python train.py --num_hidden_layers=16 --hidden_size=256 --num_attention_heads=4 --num_key_value_heads=4 --head_dim=64 --intermediate_size=1024 --vocab_size=2048 --hidden_act="tanh_gelu" --norm="layernorm" --norm_place="pre" --norm_eps=1e-05 --positions="rope" --rope_theta=10000.0 --rope_fraction=1.0 --qk_norm=false --attn_scale=0.125 --bias="all" --tie_word_embeddings=false --parallel_block=false --init="trunc" --init_std_qkv=0.0312 --init_std_o=0.00554 --init_std_up=0.0312 --init_std_down=0.00554 --init_out_by_depth=true --optimizer="muon_variant" --learning_rate=0.0115 --lr_mult_down=2.0 --lr_head=0.00836 --max_grad_norm=1.0 --warmup_steps=200 --schedule="cos" --final_lr_fraction=0.0 --batch_tokens=65536 --max_seq_len=512 --doc_mask=true --train_tokens=572200000 --max_steps=8732 --dataset="wikipedia_en"
Each number is 50 + 15 x the weight over its row's rms, rounded and kept within 0 to 99. Layers, rows and columns count from 0. The size before them is the row's rms in percent of the matrix's.

# layer 7 MLP down, 256x1024, rms 0.141, rows 189-243, columns 128-255
100:36 49 55 46 41 38 39 60 54 20 31 65 49 76 55 47 39 74 40 50 49 75 31 71 45 56 77 44 38 57 50 61 56 40 73 41 48 34 03 52 48 69 63 24 56 70 47 68 47 54 43 61 20 59 51 42 32 48 42 87 58 64 41 48 41 59 51 43 49 54 55 63 70 70 41 60 67 56 52 56 53 66 59 67 35 18 37 68 51 37 53 37 74 65 35 51 51 20 39 64 64 58 15 57 68 66 78 57 50 66 51 64 78 45 37 27 32 54 62 29 49 38 60 52 55 58 61 56
097:53 58 64 54 36 49 54 70 55 27 64 54 30 49 55 26 44 47 50 71 54 12 48 78 71 48 67 78 48 67 36 75 43 54 45 48 73 58 53 40 32 45 52 37 43 34 54 55 55 21 60 21 48 50 52 33 75 47 38 37 41 34 82 61 82 40 58 33 42 35 55 29 68 50 41 43 23 29 33 69 70 25 53 47 68 54 44 57 74 48 35 76 54 49 54 89 44 55 67 58 36 55 61 58 46 49 53 71 57 52 75 64 39 50 51 39 55 66 59 52 53 55 28 60 47 63 54 49
104:43 56 12 65 39 40 63 44 24 52 54 43 67 41 43 33 41 66 72 58 60 55 54 45 48 53 74 56 56 37 67 70 43 33 37 55 18 66 44 77 27 50 51 42 56 83 23 57 32 25 44 39 65 39 46 52 69 44 59 58 55 40 39 83 57 72 26 93 43 63 49 34 75 65 44 80 74 44 48 39 48 58 49 41 40 41 68 51 62 40 47 52 65 42 38 09 63 29 63 46 75 46 71 57 37 25 61 57 62 42 29 59 51 30 42 68 45 55 49 31 78 45 43 44 55 42 46 47
093:48 69 84 16 60 55 76 35 63 49 55 34 51 65 38 64 17 39 76 71 30 28 83 28 47 17 38 50 45 47 41 46 64 67 50 57 52 57 46 54 41 73 53 51 35 53 53 56 39 57 49 51 43 64 59 63 43 56 72 20 67 62 55 46 39 30 69 60 65 48 82 71 43 58 59 65 36 64 46 36 57 52 42 34 74 57 42 54 77 47 60 55 22 56 68 58 58 61 41 22 40 44 38 30 71 48 58 81 62 74 35 61 51 66 50 52 26 51 71 62 13 47 31 63 40 23 52 52
103:51 64 55 49 56 76 43 40 42 59 29 38 54 43 84 74 41 39 49 79 77 55 52 50 50 33 39 64 21 66 63 81 66 59 37 53 80 59 39 53 46 44 49 19 52 62 52 67 41 35 48 47 77 38 54 73 91 59 64 29 60 50 35 99 35 40 30 68 38 31 55 48 62 57 25 26 49 47 41 70 40 61 76 54 56 56 51 57 38 56 38 59 46 32 50 50 42 36 38 53 32 65 39 59 65 49 41 65 56 76 29 35 60 44 30 31 63 46 45 26 44 32 00 32 60 62 43 62
099:38 60 49 43 17 41 33 71 52 58 25 54 37 56 58 45 28 45 72 34 62 55 35 41 37 73 54 67 29 35 54 49 51 54 52 69 51 38 72 47 68 40 36 48 33 48 62 44 64 34 45 60 74 48 50 65 36 71 46 47 45 24 26 57 48 34 47 27 66 74 57 44 38 66 40 70 46 26 54 53 46 66 52 37 58 46 53 58 72 63 59 61 57 83 81 38 43 58 54 44 71 45 42 56 59 27 22 29 40 59 45 53 44 29 56 27 56 60 67 80 60 42 43 58 61 49 58 50
099:58 48 50 67 44 81 66 42 49 59 53 45 33 85 62 33 35 62 48 38 38 62 58 40 51 38 54 39 52 64 50 61 40 17 30 34 30 36 45 47 46 22 46 37 48 95 59 74 54 56 57 56 63 55 60 65 59 57 29 45 51 41 48 73 36 71 53 35 42 38 24 38 43 71 54 71 62 50 53 47 59 60 82 45 51 49 50 60 58 35 19 61 47 26 62 52 81 42 46 55 18 38 43 57 64 22 31 60 27 71 43 47 66 57 61 46 55 34 34 43 34 62 39 47 72 67 46 56
100:56 63 81 75 29 60 68 60 45 38 45 42 41 60 29 67 65 57 68 60 49 60 39 83 66 22 57 53 64 28 25 60 64 40 60 58 65 55 52 37 57 59 41 40 82 30 63 59 51 31 18 38 60 43 39 74 47 71 71 34 62 36 45 46 53 38 51 40 41 45 42 69 61 64 53 48 68 53 51 56 52 33 35 58 50 30 60 43 54 68 45 67 42 49 43 80 44 48 57 58 44 56 75 71 66 74 23 27 54 49 52 26 74 66 46 73 21 75 44 41 51 61 55 60 34 72 32 45
101:65 53 39 49 71 41 42 58 44 24 21 47 66 26 42 60 46 47 58 36 54 29 66 52 30 40 57 49 46 43 58 65 55 57 32 56 65 29 74 24 86 52 12 48 26 70 61 39 57 57 59 32 26 47 63 44 62 44 51 59 56 37 57 52 31 72 27 59 68 34 41 34 81 71 63 69 32 64 26 59 59 42 51 59 50 58 49 37 73 43 48 65 55 64 32 55 21 51 42 38 42 37 63 66 37 60 65 48 60 27 52 63 54 52 37 31 48 59 50 51 53 64 59 67 46 28 44 31
099:36 46 28 49 45 51 19 40 70 36 50 48 14 56 55 50 54 62 58 61 81 38 65 72 64 20 16 50 14 72 55 26 53 49 61 64 46 59 45 38 76 55 46 53 38 60 62 42 34 73 78 61 51 52 55 46 49 62 62 75 32 67 60 32 48 51 57 71 17 58 72 48 62 40 40 44 43 48 47 68 71 65 25 42 61 50 72 38 34 33 45 63 32 64 24 54 30 51 20 44 70 72 67 73 46 40 62 40 58 23 46 34 72 59 44 32 50 68 50 57 64 27 42 63 53 49 35 73
104:79 27 47 54 42 37 55 72 43 51 26 44 46 70 66 64 53 64 27 51 50 26 60 54 38 36 35 66 63 49 44 80 64 33 57 62 56 71 58 34 58 43 56 32 42 44 69 76 64 62 55 85 40 65 33 35 33 47 51 27 47 53 79 58 38 94 74 52 60 42 51 50 57 58 76 28 40 55 23 69 19 62 32 69 42 53 37 60 25 65 35 33 58 19 45 49 69 90 51 82 54 52 21 46 24 39 73 73 40 54 77 78 59 53 61 81 68 39 50 26 65 77 63 45 44 57 70 50
101:71 62 56 67 47 49 43 95 33 39 36 65 50 66 60 32 38 53 35 54 55 58 50 58 55 42 52 63 43 49 48 52 59 72 59 40 35 52 51 52 65 28 61 29 35 35 65 60 39 68 47 51 46 50 61 59 74 30 54 33 77 42 67 57 31 65 61 32 67 58 55 80 60 32 41 66 59 60 48 53 41 62 45 24 31 54 38 86 39 60 44 37 39 46 53 59 50 61 56 59 72 46 36 25 81 52 64 40 34 53 41 59 55 42 45 41 49 43 40 51 56 61 47 54 54 66 64 67
100:52 47 56 59 58 44 37 70 48 19 31 56 60 34 77 60 53 74 73 33 75 80 51 44 51 53 60 31 30 16 80 54 54 17 49 59 71 32 34 70 70 67 69 60 56 72 38 46 79 58 54 72 46 62 37 47 36 48 49 75 58 44 65 86 43 45 59 56 47 69 47 02 58 63 45 71 54 62 61 43 28 34 53 65 56 62 36 32 40 31 42 54 61 41 65 52 34 53 26 61 41 38 53 83 47 50 48 52 50 66 40 37 44 46 89 48 47 37 64 40 50 51 45 70 50 65 73 47
098:43 47 61 43 37 30 32 48 66 45 52 50 57 76 29 70 31 38 65 56 56 51 40 55 57 82 77 60 66 75 51 35 33 27 92 53 53 54 52 31 57 31 62 35 49 46 76 51 40 31 39 65 25 63 37 42 55 30 53 37 60 46 37 45 48 42 67 36 31 67 48 50 42 30 62 29 58 54 59 20 54 68 33 71 42 39 41 61 56 44 57 66 28 72 34 77 66 25 49 39 59 77 71 62 50 48 52 46 71 69 60 51 43 57 38 56 66 49 42 45 59 41 43 54 28 42 49 10
100:43 65 76 55 60 37 62 66 41 64 30 61 91 41 59 47 42 64 43 45 58 58 61 64 59 51 22 50 75 51 65 31 39 65 26 47 43 37 66 77 42 59 74 67 59 43 47 50 55 39 57 42 47 62 45 57 55 42 57 60 67 57 56 32 83 66 33 41 81 65 37 53 50 45 45 48 31 64 43 39 82 58 49 56 36 45 19 44 54 56 56 38 53 61 53 43 54 48 42 37 21 56 57 54 70 60 45 23 64 36 59 33 17 62 53 61 58 56 32 46 42 52 42 60 56 45 47 72
100:69 11 51 51 56 35 41 23 52 62 44 43 56 55 36 55 58 45 24 65 29 47 41 43 54 28 63 52 75 62 29 58 39 78 24 37 48 51 41 57 52 69 74 53 53 56 43 73 32 69 50 53 36 63 32 47 53 86 36 45 48 49 28 75 60 54 15 68 51 84 37 28 00 60 31 58 09 21 28 72 60 66 45 41 51 44 64 33 59 38 24 39 35 28 46 75 46 64 19 55 33 52 35 42 68 57 57 83 72 20 72 39 75 45 50 49 31 59 30 36 47 55 59 61 45 52 40 57
099:47 34 11 32 46 19 37 55 66 63 54 67 34 54 63 56 67 93 39 38 37 40 52 38 44 37 32 64 35 38 55 28 53 57 43 56 36 53 64 45 74 68 42 61 39 53 49 55 48 76 54 60 54 69 52 29 47 76 48 52 37 46 47 57 73 57 66 49 31 39 34 45 44 45 40 54 66 63 51 44 32 55 48 60 53 57 60 70 81 34 53 45 53 49 29 32 25 46 59 30 42 61 37 62 63 42 37 57 55 60 42 57 58 52 53 20 34 47 46 89 43 39 54 53 52 65 60 60
094:46 22 56 28 22 64 59 43 56 34 46 34 42 67 37 60 64 31 43 45 50 29 86 46 48 26 34 29 41 69 37 35 39 54 47 39 32 51 77 44 62 44 42 54 37 55 82 58 43 64 50 34 53 44 64 38 58 70 51 72 19 61 60 50 68 41 62 48 57 64 22 39 54 55 24 63 39 45 72 43 24 35 63 54 59 15 64 49 38 40 55 78 50 31 51 62 28 49 46 38 43 74 61 48 50 48 52 63 58 43 53 75 62 73 37 47 65 31 53 48 28 49 56 50 83 76 74 18
099:42 70 42 66 48 58 70 47 66 33 44 53 56 40 76 21 55 63 34 38 22 28 63 27 51 42 44 54 43 35 51 20 54 30 39 75 80 42 84 53 72 43 41 32 58 56 47 50 11 47 50 32 50 42 48 46 42 45 51 47 52 82 60 25 40 59 42 55 56 44 69 67 28 68 57 42 48 70 61 41 53 56 69 65 54 38 65 35 47 53 70 44 46 65 45 51 47 45 64 42 71 38 54 54 42 42 49 71 32 85 22 38 19 47 91 55 48 65 23 55 52 24 01 55 52 37 52 50
101:63 55 67 32 48 57 36 29 70 48 56 43 58 47 61 64 57 38 68 65 52 46 55 25 44 68 44 70 57 36 49 51 61 08 62 62 42 71 64 25 33 30 54 75 47 76 34 43 56 45 76 36 55 64 50 39 35 62 26 90 56 47 64 67 36 37 27 38 37 54 52 69 56 66 78 22 52 56 36 32 45 49 56 41 65 30 34 75 77 39 57 10 60 63 31 48 51 68 40 45 18 42 53 69 20 44 46 59 43 36 51 29 35 41 57 51 68 34 49 63 30 57 62 64 58 46 49 56
104:52 60 24 33 20 69 45 77 63 50 42 42 62 47 54 57 58 60 36 48 51 47 64 70 35 32 51 67 66 52 57 49 59 63 56 52 47 50 41 55 22 58 39 77 58 63 49 51 44 41 40 64 34 49 62 45 58 41 39 34 52 71 36 52 59 63 61 58 50 59 48 70 61 48 36 25 50 59 87 58 53 40 48 61 28 57 44 51 64 50 62 62 59 36 22 38 46 60 56 33 37 38 54 49 73 72 74 35 47 67 36 64 48 46 45 47 50 90 30 38 38 51 49 51 55 07 45 45
095:54 70 37 22 34 57 37 39 62 36 31 15 97 60 31 14 39 54 81 63 52 46 72 54 43 47 75 45 68 65 52 62 56 37 43 39 42 52 60 33 67 53 79 46 46 77 61 52 54 54 67 46 37 75 51 32 42 64 60 50 59 64 35 40 39 74 62 44 38 34 64 24 57 47 76 42 61 48 38 35 43 54 43 47 37 36 55 29 64 13 35 59 48 42 07 27 64 56 47 60 22 73 40 46 30 48 59 58 52 16 43 74 27 57 54 63 45 42 86 39 50 41 67 73 50 49 30 49
099:49 37 36 44 69 59 49 76 28 38 54 41 60 52 42 50 34 60 12 31 48 58 45 59 31 44 52 38 51 33 37 49 40 35 36 40 33 75 59 40 61 55 76 51 47 83 38 22 64 65 45 49 55 47 59 69 72 78 51 44 17 39 82 56 33 66 59 44 50 57 30 39 64 67 57 61 05 30 50 45 61 35 57 60 48 58 44 78 10 42 11 62 57 65 41 24 54 38 47 72 54 61 90 22 53 37 25 31 29 33 43 60 43 60 44 42 61 63 53 36 51 44 61 55 75 44 38 36
102:54 47 41 01 62 38 58 44 44 43 43 53 68 44 54 35 33 54 48 53 31 48 45 58 57 96 35 35 69 74 35 64 41 57 46 50 23 61 27 23 40 39 70 61 50 36 68 39 50 50 44 49 82 52 42 55 35 35 25 22 31 28 52 29 32 51 45 28 41 12 36 40 64 40 46 53 63 85 53 61 53 49 52 31 43 79 47 66 44 59 48 10 85 21 59 67 42 42 51 62 47 23 43 51 47 78 31 48 63 77 75 50 24 78 14 85 62 61 52 52 80 40 73 25 50 57 70 79
103:61 70 64 53 44 33 69 56 45 58 59 62 48 43 40 37 46 37 29 33 65 80 47 77 30 75 38 37 55 73 58 52 23 73 85 49 59 76 52 64 51 79 53 52 79 13 45 58 52 51 27 44 57 23 33 34 45 46 52 20 45 55 41 70 43 53 35 41 42 87 34 91 37 43 51 68 36 39 61 66 39 59 56 50 49 33 55 57 55 63 73 43 45 43 34 64 37 49 64 57 44 72 58 66 41 67 29 66 64 45 47 30 59 39 59 76 59 53 47 61 28 65 31 38 45 52 54 62
097:68 41 44 71 70 42 53 51 26 42 36 64 55 66 80 61 39 46 40 50 53 41 39 65 85 64 48 53 73 46 57 50 39 18 56 67 45 31 52 53 44 33 46 41 66 40 40 34 50 34 28 41 46 61 48 45 35 30 49 24 58 71 49 47 55 30 63 47 63 33 42 39 51 28 67 44 65 20 86 25 75 41 73 59 54 20 82 35 72 41 75 49 78 49 48 32 68 49 39 30 61 47 63 41 34 79 58 43 52 73 27 40 59 56 47 68 50 71 70 55 60 70 00 81 60 59 64 58
095:53 70 69 61 28 23 60 46 63 67 69 35 75 43 48 59 66 50 58 63 45 61 59 63 53 43 71 78 37 38 26 34 48 25 40 50 54 58 51 70 32 45 74 72 68 52 48 29 52 44 58 61 37 58 34 59 31 44 54 31 42 53 60 43 76 28 77 72 66 58 56 54 45 59 57 50 42 51 45 30 29 74 56 47 17 54 57 47 64 61 33 50 68 60 62 57 59 49 40 44 53 46 20 77 53 63 26 43 63 71 42 53 53 56 43 44 82 43 67 52 58 63 46 18 44 37 56 46
102:45 54 53 52 65 00 65 52 53 52 77 46 55 19 21 48 46 52 46 46 45 51 38 73 64 69 38 51 54 46 36 39 59 38 52 41 55 53 38 47 25 31 35 69 25 22 20 67 19 30 50 63 80 33 66 42 67 57 48 49 48 53 64 65 41 53 16 49 36 48 62 34 67 31 60 42 71 41 21 22 48 54 57 64 55 39 43 49 67 53 36 60 65 73 12 40 67 36 63 44 65 73 52 53 67 41 60 71 44 25 61 62 46 53 28 44 30 46 50 27 50 56 51 49 42 53 54 54
122:63 50 82 39 48 62 49 65 41 60 56 68 66 56 27 43 55 24 44 66 54 34 55 25 54 42 40 41 29 58 38 44 64 52 44 64 69 40 71 62 55 87 41 35 50 36 60 30 81 28 62 53 45 55 32 37 58 65 70 62 37 60 40 43 53 32 07 47 61 32 47 34 44 28 52 53 44 21 06 37 51 38 37 33 53 29 53 46 75 48 53 32 48 82 52 49 24 27 57 28 49 39 57 45 35 85 42 76 47 61 37 42 50 58 53 00 51 54 65 31 40 40 61 25 76 45 69 40
098:24 63 14 41 23 46 61 68 51 71 62 61 35 28 44 62 24 60 50 67 53 45 71 44 68 59 29 51 50 61 58 64 83 46 68 53 38 67 47 50 48 40 22 54 66 59 64 66 58 25 48 94 41 59 73 64 66 64 39 63 53 48 60 42 53 41 16 51 42 49 24 26 35 63 75 24 67 29 46 53 39 44 42 51 54 59 61 26 54 81 53 28 42 22 57 58 55 44 51 46 77 29 34 44 42 75 63 62 44 25 70 55 68 73 41 35 44 26 45 49 71 35 92 40 41 37 44 45
094:39 35 65 65 63 61 45 53 49 51 56 38 33 37 60 47 35 49 66 76 68 64 32 60 57 34 59 34 31 46 48 15 43 46 51 59 69 34 75 44 45 54 78 65 51 60 72 49 43 46 42 55 41 52 58 37 28 41 52 59 46 52 54 71 62 66 46 40 59 59 67 26 64 45 40 21 42 65 59 77 35 51 39 91 45 63 70 27 55 17 44 42 39 35 56 50 52 49 69 70 61 55 43 59 78 58 30 31 33 19 34 44 42 55 48 49 65 72 55 48 67 33 91 39 56 59 74 38
099:61 73 55 49 75 55 61 40 67 33 40 53 40 48 53 49 59 49 59 45 48 72 55 68 55 57 65 51 83 57 30 46 47 63 63 27 57 64 59 68 60 54 34 69 15 46 42 51 58 29 44 40 58 45 51 46 65 53 59 63 26 54 55 47 47 53 81 28 35 67 65 56 39 62 38 77 67 38 38 62 27 22 59 60 35 39 52 44 57 47 44 55 56 50 49 46 69 51 34 25 48 69 39 76 41 58 47 71 68 72 50 63 56 60 67 24 27 26 52 08 68 51 41 65 38 63 33 17
097:63 38 38 39 48 51 59 32 52 41 37 37 25 87 76 49 21 50 40 67 45 48 52 47 48 55 62 36 55 50 70 32 72 57 65 24 42 63 17 33 47 41 49 52 30 44 36 36 54 55 56 80 54 69 59 45 43 60 11 53 29 51 37 42 39 37 39 41 56 76 53 46 78 49 51 54 49 41 57 60 78 54 49 44 63 52 54 25 24 51 69 38 40 62 55 48 86 27 55 74 53 35 44 29 64 41 53 54 56 49 38 40 57 45 32 34 42 57 47 22 35 53 52 66 49 39 35 36
103:27 57 56 19 79 60 60 35 61 59 59 54 72 62 49 45 40 45 36 26 38 68 58 54 74 88 61 55 47 99 45 66 47 68 62 53 57 62 64 55 59 38 79 53 56 46 13 33 48 70 50 36 51 34 65 53 55 69 48 38 49 54 42 66 52 40 58 77 51 45 72 63 60 20 24 68 41 48 41 53 33 52 14 48 61 33 53 60 64 50 47 58 69 50 24 52 55 67 38 31 84 89 38 53 50 51 47 58 50 57 51 59 71 55 37 59 50 53 48 61 73 55 51 57 44 46 44 53
100:53 42 51 42 31 54 35 76 39 61 36 43 54 25 67 39 71 61 49 53 44 63 64 83 55 39 62 46 64 32 67 46 56 53 56 58 60 44 41 36 51 51 28 54 60 21 47 65 81 28 68 50 37 35 55 53 65 53 47 48 54 52 61 66 28 78 36 31 59 39 42 44 47 70 55 54 67 48 52 53 24 59 12 57 78 49 39 18 40 54 57 52 43 58 60 46 32 35 57 61 36 49 46 71 51 34 28 42 40 38 50 48 43 38 34 61 64 43 26 38 18 54 72 45 73 44 72 37
097:65 32 45 65 51 48 56 74 39 21 17 62 55 26 35 58 62 74 41 53 60 38 82 49 37 53 57 39 45 36 72 40 27 63 50 39 48 37 13 25 82 67 55 38 55 44 63 56 81 74 49 58 43 44 52 43 30 49 58 43 34 52 52 39 65 47 56 55 60 43 72 49 48 43 47 33 44 45 56 64 58 48 59 28 33 30 39 72 60 49 59 41 39 51 44 38 43 13 74 36 24 24 51 47 52 93 69 42 41 32 23 46 55 60 56 66 40 36 66 47 45 55 58 72 63 39 12 46
100:63 39 69 55 50 77 49 66 49 61 72 24 48 31 52 90 62 45 53 60 48 47 50 48 43 46 32 61 41 31 47 38 38 91 56 29 70 38 50 57 47 42 67 43 40 19 31 33 40 71 58 23 60 28 49 58 32 51 26 56 51 45 16 65 41 14 40 66 35 74 35 63 74 68 34 51 64 46 52 64 67 27 41 54 67 56 53 54 68 53 47 59 47 40 34 34 80 52 66 50 37 43 63 71 42 57 30 82 61 66 74 26 18 42 42 48 81 51 71 42 66 65 40 30 35 52 49 70
100:63 38 64 55 83 64 47 55 37 42 31 57 55 50 55 68 40 60 31 46 37 45 65 74 68 54 57 47 54 26 68 24 40 86 43 69 57 70 60 42 53 63 35 72 74 27 43 71 69 94 62 49 53 45 47 79 64 42 29 63 54 49 73 27 50 63 41 73 38 69 60 60 39 63 41 43 30 41 37 54 57 47 48 58 42 38 48 50 83 34 48 22 50 63 43 45 24 53 55 33 47 35 52 56 50 45 79 34 38 39 64 51 78 81 29 65 52 43 40 72 28 32 31 70 51 55 55 71
102:52 78 47 52 58 53 61 59 55 72 71 66 48 57 47 28 55 46 38 40 47 32 57 57 49 57 34 36 65 64 36 55 59 46 43 54 63 53 08 70 44 41 44 74 34 88 64 51 36 52 47 65 48 69 54 34 49 55 64 02 57 65 36 57 69 95 54 62 55 58 47 45 46 54 40 61 45 44 50 59 32 58 64 55 60 39 64 58 75 39 47 38 51 53 33 38 61 72 49 43 62 49 36 41 43 83 40 44 48 62 46 74 61 32 61 49 55 34 59 26 40 53 82 59 52 57 72 79
107:61 38 57 56 52 94 41 60 23 82 68 64 35 40 41 33 32 46 41 57 47 15 48 56 30 39 34 40 53 39 52 72 34 78 74 59 39 43 32 91 36 53 47 60 69 48 29 58 56 42 81 32 51 31 46 43 34 35 32 57 49 44 53 71 43 29 61 39 49 63 34 38 82 53 55 50 53 58 33 51 80 58 40 64 40 70 27 72 71 59 45 60 55 54 56 43 41 34 48 65 69 44 43 71 50 52 63 24 37 56 34 24 54 45 54 70 63 61 52 34 28 43 43 82 74 57 25 66
101:62 71 23 61 57 33 47 44 53 36 67 58 56 71 40 42 51 66 53 34 38 42 43 45 45 35 45 53 55 39 57 76 38 51 53 53 67 35 77 63 48 41 40 17 42 43 51 67 43 55 47 35 61 51 46 88 62 65 65 77 45 66 34 51 47 32 28 45 43 48 78 42 63 60 53 59 61 53 51 82 63 49 52 62 26 53 49 58 61 62 69 50 70 62 26 53 87 47 61 56 53 43 53 61 37 65 37 57 56 69 62 38 42 32 75 59 54 43 67 68 06 45 43 46 64 46 32 76
100:40 39 43 47 62 30 38 86 46 65 52 48 69 36 54 48 64 46 53 38 45 32 46 41 46 35 38 59 40 81 46 55 59 78 51 43 58 67 25 72 70 72 41 16 39 36 59 47 42 67 51 50 54 61 50 26 60 81 74 66 33 36 26 49 60 49 65 46 53 60 70 65 38 45 44 54 70 66 18 59 49 69 50 40 56 63 60 47 59 67 04 50 64 42 57 54 33 58 44 53 44 38 44 45 57 72 59 41 59 74 32 69 73 44 41 83 40 47 45 70 24 75 50 63 34 59 53 64
104:32 53 57 64 57 42 37 36 47 50 53 52 49 60 58 56 65 43 51 66 57 56 62 43 54 49 21 21 30 80 47 31 49 00 56 37 59 36 51 40 38 56 63 25 60 53 60 22 40 54 70 60 54 58 47 55 40 63 58 44 47 32 32 49 33 20 71 28 46 51 38 33 51 49 72 40 25 71 53 42 37 80 42 41 76 65 53 42 52 29 36 43 41 37 81 58 36 36 39 55 79 34 60 37 42 57 63 70 45 36 48 51 44 52 18 56 35 39 70 50 49 52 48 56 31 56 39 53
099:29 64 48 52 55 62 55 15 46 62 62 74 45 29 33 41 56 22 62 53 47 63 48 59 61 37 50 46 63 54 56 56 44 39 35 46 46 32 42 53 33 45 42 67 84 78 47 61 52 68 44 64 63 37 42 24 62 58 48 67 63 52 44 41 69 48 26 42 31 55 35 44 47 50 41 41 30 40 75 36 43 79 37 60 80 57 43 44 60 50 60 47 51 64 49 40 72 72 66 74 54 41 51 84 34 71 63 57 66 38 48 71 33 54 53 67 18 64 74 67 56 52 67 34 64 49 34 25
106:70 37 75 50 57 43 37 63 41 32 37 64 40 69 56 22 52 63 61 73 55 50 30 59 40 48 74 55 43 21 56 54 50 66 49 51 48 88 69 23 48 49 40 61 56 32 65 69 56 99 48 76 47 39 32 47 32 23 82 34 65 60 42 54 56 45 53 51 39 37 57 44 61 45 45 81 51 53 40 25 52 60 39 37 51 52 60 51 76 44 49 46 36 38 15 50 58 28 62 36 41 35 15 45 74 38 73 33 49 49 73 30 61 45 39 59 35 34 39 35 27 34 29 38 58 16 53 60
096:33 27 45 25 64 33 07 44 48 54 36 40 32 58 75 48 55 41 51 69 47 47 52 29 50 45 49 63 61 45 47 58 48 28 39 75 57 27 31 42 41 52 80 58 39 82 45 48 66 13 45 39 58 27 31 53 26 41 50 46 61 58 55 41 31 30 64 51 49 39 65 66 49 48 29 20 45 44 31 37 64 79 62 31 56 49 60 48 36 56 19 55 45 42 50 54 56 50 50 59 24 31 40 70 35 55 47 54 46 31 40 68 20 57 42 74 32 48 26 27 45 35 35 59 47 38 36 57
097:54 69 53 46 37 09 26 54 49 38 28 94 64 21 67 29 61 57 54 39 53 60 28 49 42 57 61 38 30 43 55 36 46 61 53 30 28 00 74 57 29 52 48 83 57 26 79 50 69 54 50 43 67 34 55 50 50 46 51 56 37 44 46 33 48 57 60 53 43 38 58 29 53 40 35 62 25 75 61 50 69 57 51 76 53 61 52 44 39 48 39 49 49 41 49 53 53 45 43 34 29 72 53 52 65 44 21 33 49 44 54 90 45 44 31 47 84 38 46 58 38 59 54 55 51 35 44 56
099:46 50 27 56 59 47 33 11 50 65 84 64 26 69 45 28 66 50 59 37 28 50 50 40 38 51 48 43 77 44 41 61 58 34 65 55 48 51 43 35 71 45 45 46 51 99 42 63 48 84 40 44 57 51 62 65 53 57 47 60 37 46 62 51 54 60 68 44 52 61 67 74 73 47 58 34 52 63 56 59 33 47 65 45 52 31 51 61 38 19 58 47 55 74 24 43 18 42 76 62 51 29 43 32 65 57 50 32 44 54 42 57 84 53 65 22 71 32 53 42 57 54 35 46 60 42 52 30
095:22 51 50 49 49 30 51 51 53 40 17 43 59 86 55 56 51 63 28 60 56 96 60 36 45 54 69 57 68 50 42 40 61 19 34 47 70 47 35 46 64 66 82 52 59 80 69 75 24 49 66 33 62 37 40 54 65 59 41 55 77 68 47 47 63 51 65 68 35 56 73 52 34 62 47 60 38 82 58 52 44 36 78 58 65 40 55 30 75 58 51 60 52 54 20 59 66 66 44 43 63 47 52 53 53 73 31 41 45 33 39 60 46 60 36 35 31 40 45 64 17 65 69 52 46 41 58 32
098:26 21 38 74 51 45 57 40 80 64 58 41 64 76 42 63 61 61 50 32 25 38 42 43 62 49 65 60 70 51 46 42 53 43 44 62 46 55 59 68 65 64 23 48 28 42 31 51 59 53 23 50 54 48 58 21 55 35 36 44 45 35 62 77 74 42 69 56 71 31 09 35 59 84 40 75 42 41 38 46 49 64 70 76 47 50 26 58 76 60 67 70 53 72 55 56 17 51 50 38 43 45 82 51 49 52 66 35 40 29 75 46 55 59 29 45 54 59 71 39 85 63 73 67 16 44 30 59
103:51 66 30 71 78 30 55 64 44 56 57 72 64 35 58 35 52 29 48 30 69 54 41 62 26 66 48 73 48 41 54 86 45 41 59 56 74 65 32 48 49 13 46 28 53 23 74 13 56 39 39 42 41 67 87 45 61 47 74 37 54 37 30 44 54 37 47 65 34 69 42 44 69 55 55 40 42 27 51 43 18 43 53 55 33 35 39 37 67 33 38 47 48 59 21 52 29 53 44 59 67 35 39 53 67 39 50 31 23 36 67 21 55 65 53 77 59 51 45 43 15 42 36 40 56 57 57 59
102:45 46 28 38 68 20 34 62 28 41 56 68 78 43 47 56 43 49 47 46 15 53 34 45 64 30 40 74 57 30 62 62 70 52 51 74 26 46 54 36 60 65 29 45 63 52 49 88 71 29 30 43 59 53 56 71 22 29 39 61 29 35 21 29 46 41 36 33 42 16 51 63 58 41 54 51 41 56 50 60 41 71 46 56 54 34 64 75 54 43 66 61 37 24 79 65 45 46 34 63 39 51 48 63 56 40 60 41 60 51 67 71 76 56 49 61 81 61 22 68 50 57 40 27 58 31 55 53
099:29 44 25 46 44 71 58 55 57 50 57 24 67 50 54 57 34 43 59 79 37 62 41 27 56 62 67 99 53 35 72 48 47 34 66 52 65 33 65 76 35 50 54 62 64 61 22 39 65 41 49 72 67 40 51 52 86 84 71 65 48 64 23 22 75 43 53 71 49 51 62 76 66 32 69 48 32 56 37 58 52 51 43 34 48 91 65 58 34 63 50 46 39 43 69 42 61 66 40 10 61 57 69 68 55 31 41 52 63 49 39 48 70 37 30 31 45 60 61 41 43 56 79 51 34 55 42 52
103:64 59 45 41 46 41 60 53 53 60 63 72 55 60 32 48 65 76 78 38 44 34 36 54 44 26 46 56 44 79 57 17 40 55 29 39 28 64 67 38 53 42 56 31 44 75 29 62 58 51 45 17 40 50 62 70 63 66 55 47 61 34 64 46 47 48 36 72 57 42 48 51 55 59 67 57 46 34 80 58 72 40 51 64 47 44 00 52 43 51 33 67 73 70 67 44 63 53 60 44 55 75 48 34 52 51 59 28 14 63 48 69 50 41 57 57 45 42 67 45 63 50 62 43 50 46 56 36
108:29 54 37 49 42 35 61 35 70 68 68 22 57 46 71 55 53 59 66 61 46 38 35 36 59 81 33 55 52 64 46 61 69 45 46 33 48 49 72 51 88 46 49 47 51 74 65 41 73 16 51 29 54 65 63 69 42 32 51 40 58 28 46 50 62 33 59 66 58 33 61 45 03 40 73 65 17 55 40 33 47 38 63 26 89 63 32 51 57 35 31 52 49 46 60 34 50 58 63 14 62 56 53 34 15 22 56 66 64 60 64 58 63 38 37 46 62 57 30 61 30 65 75 20 35 60 68 46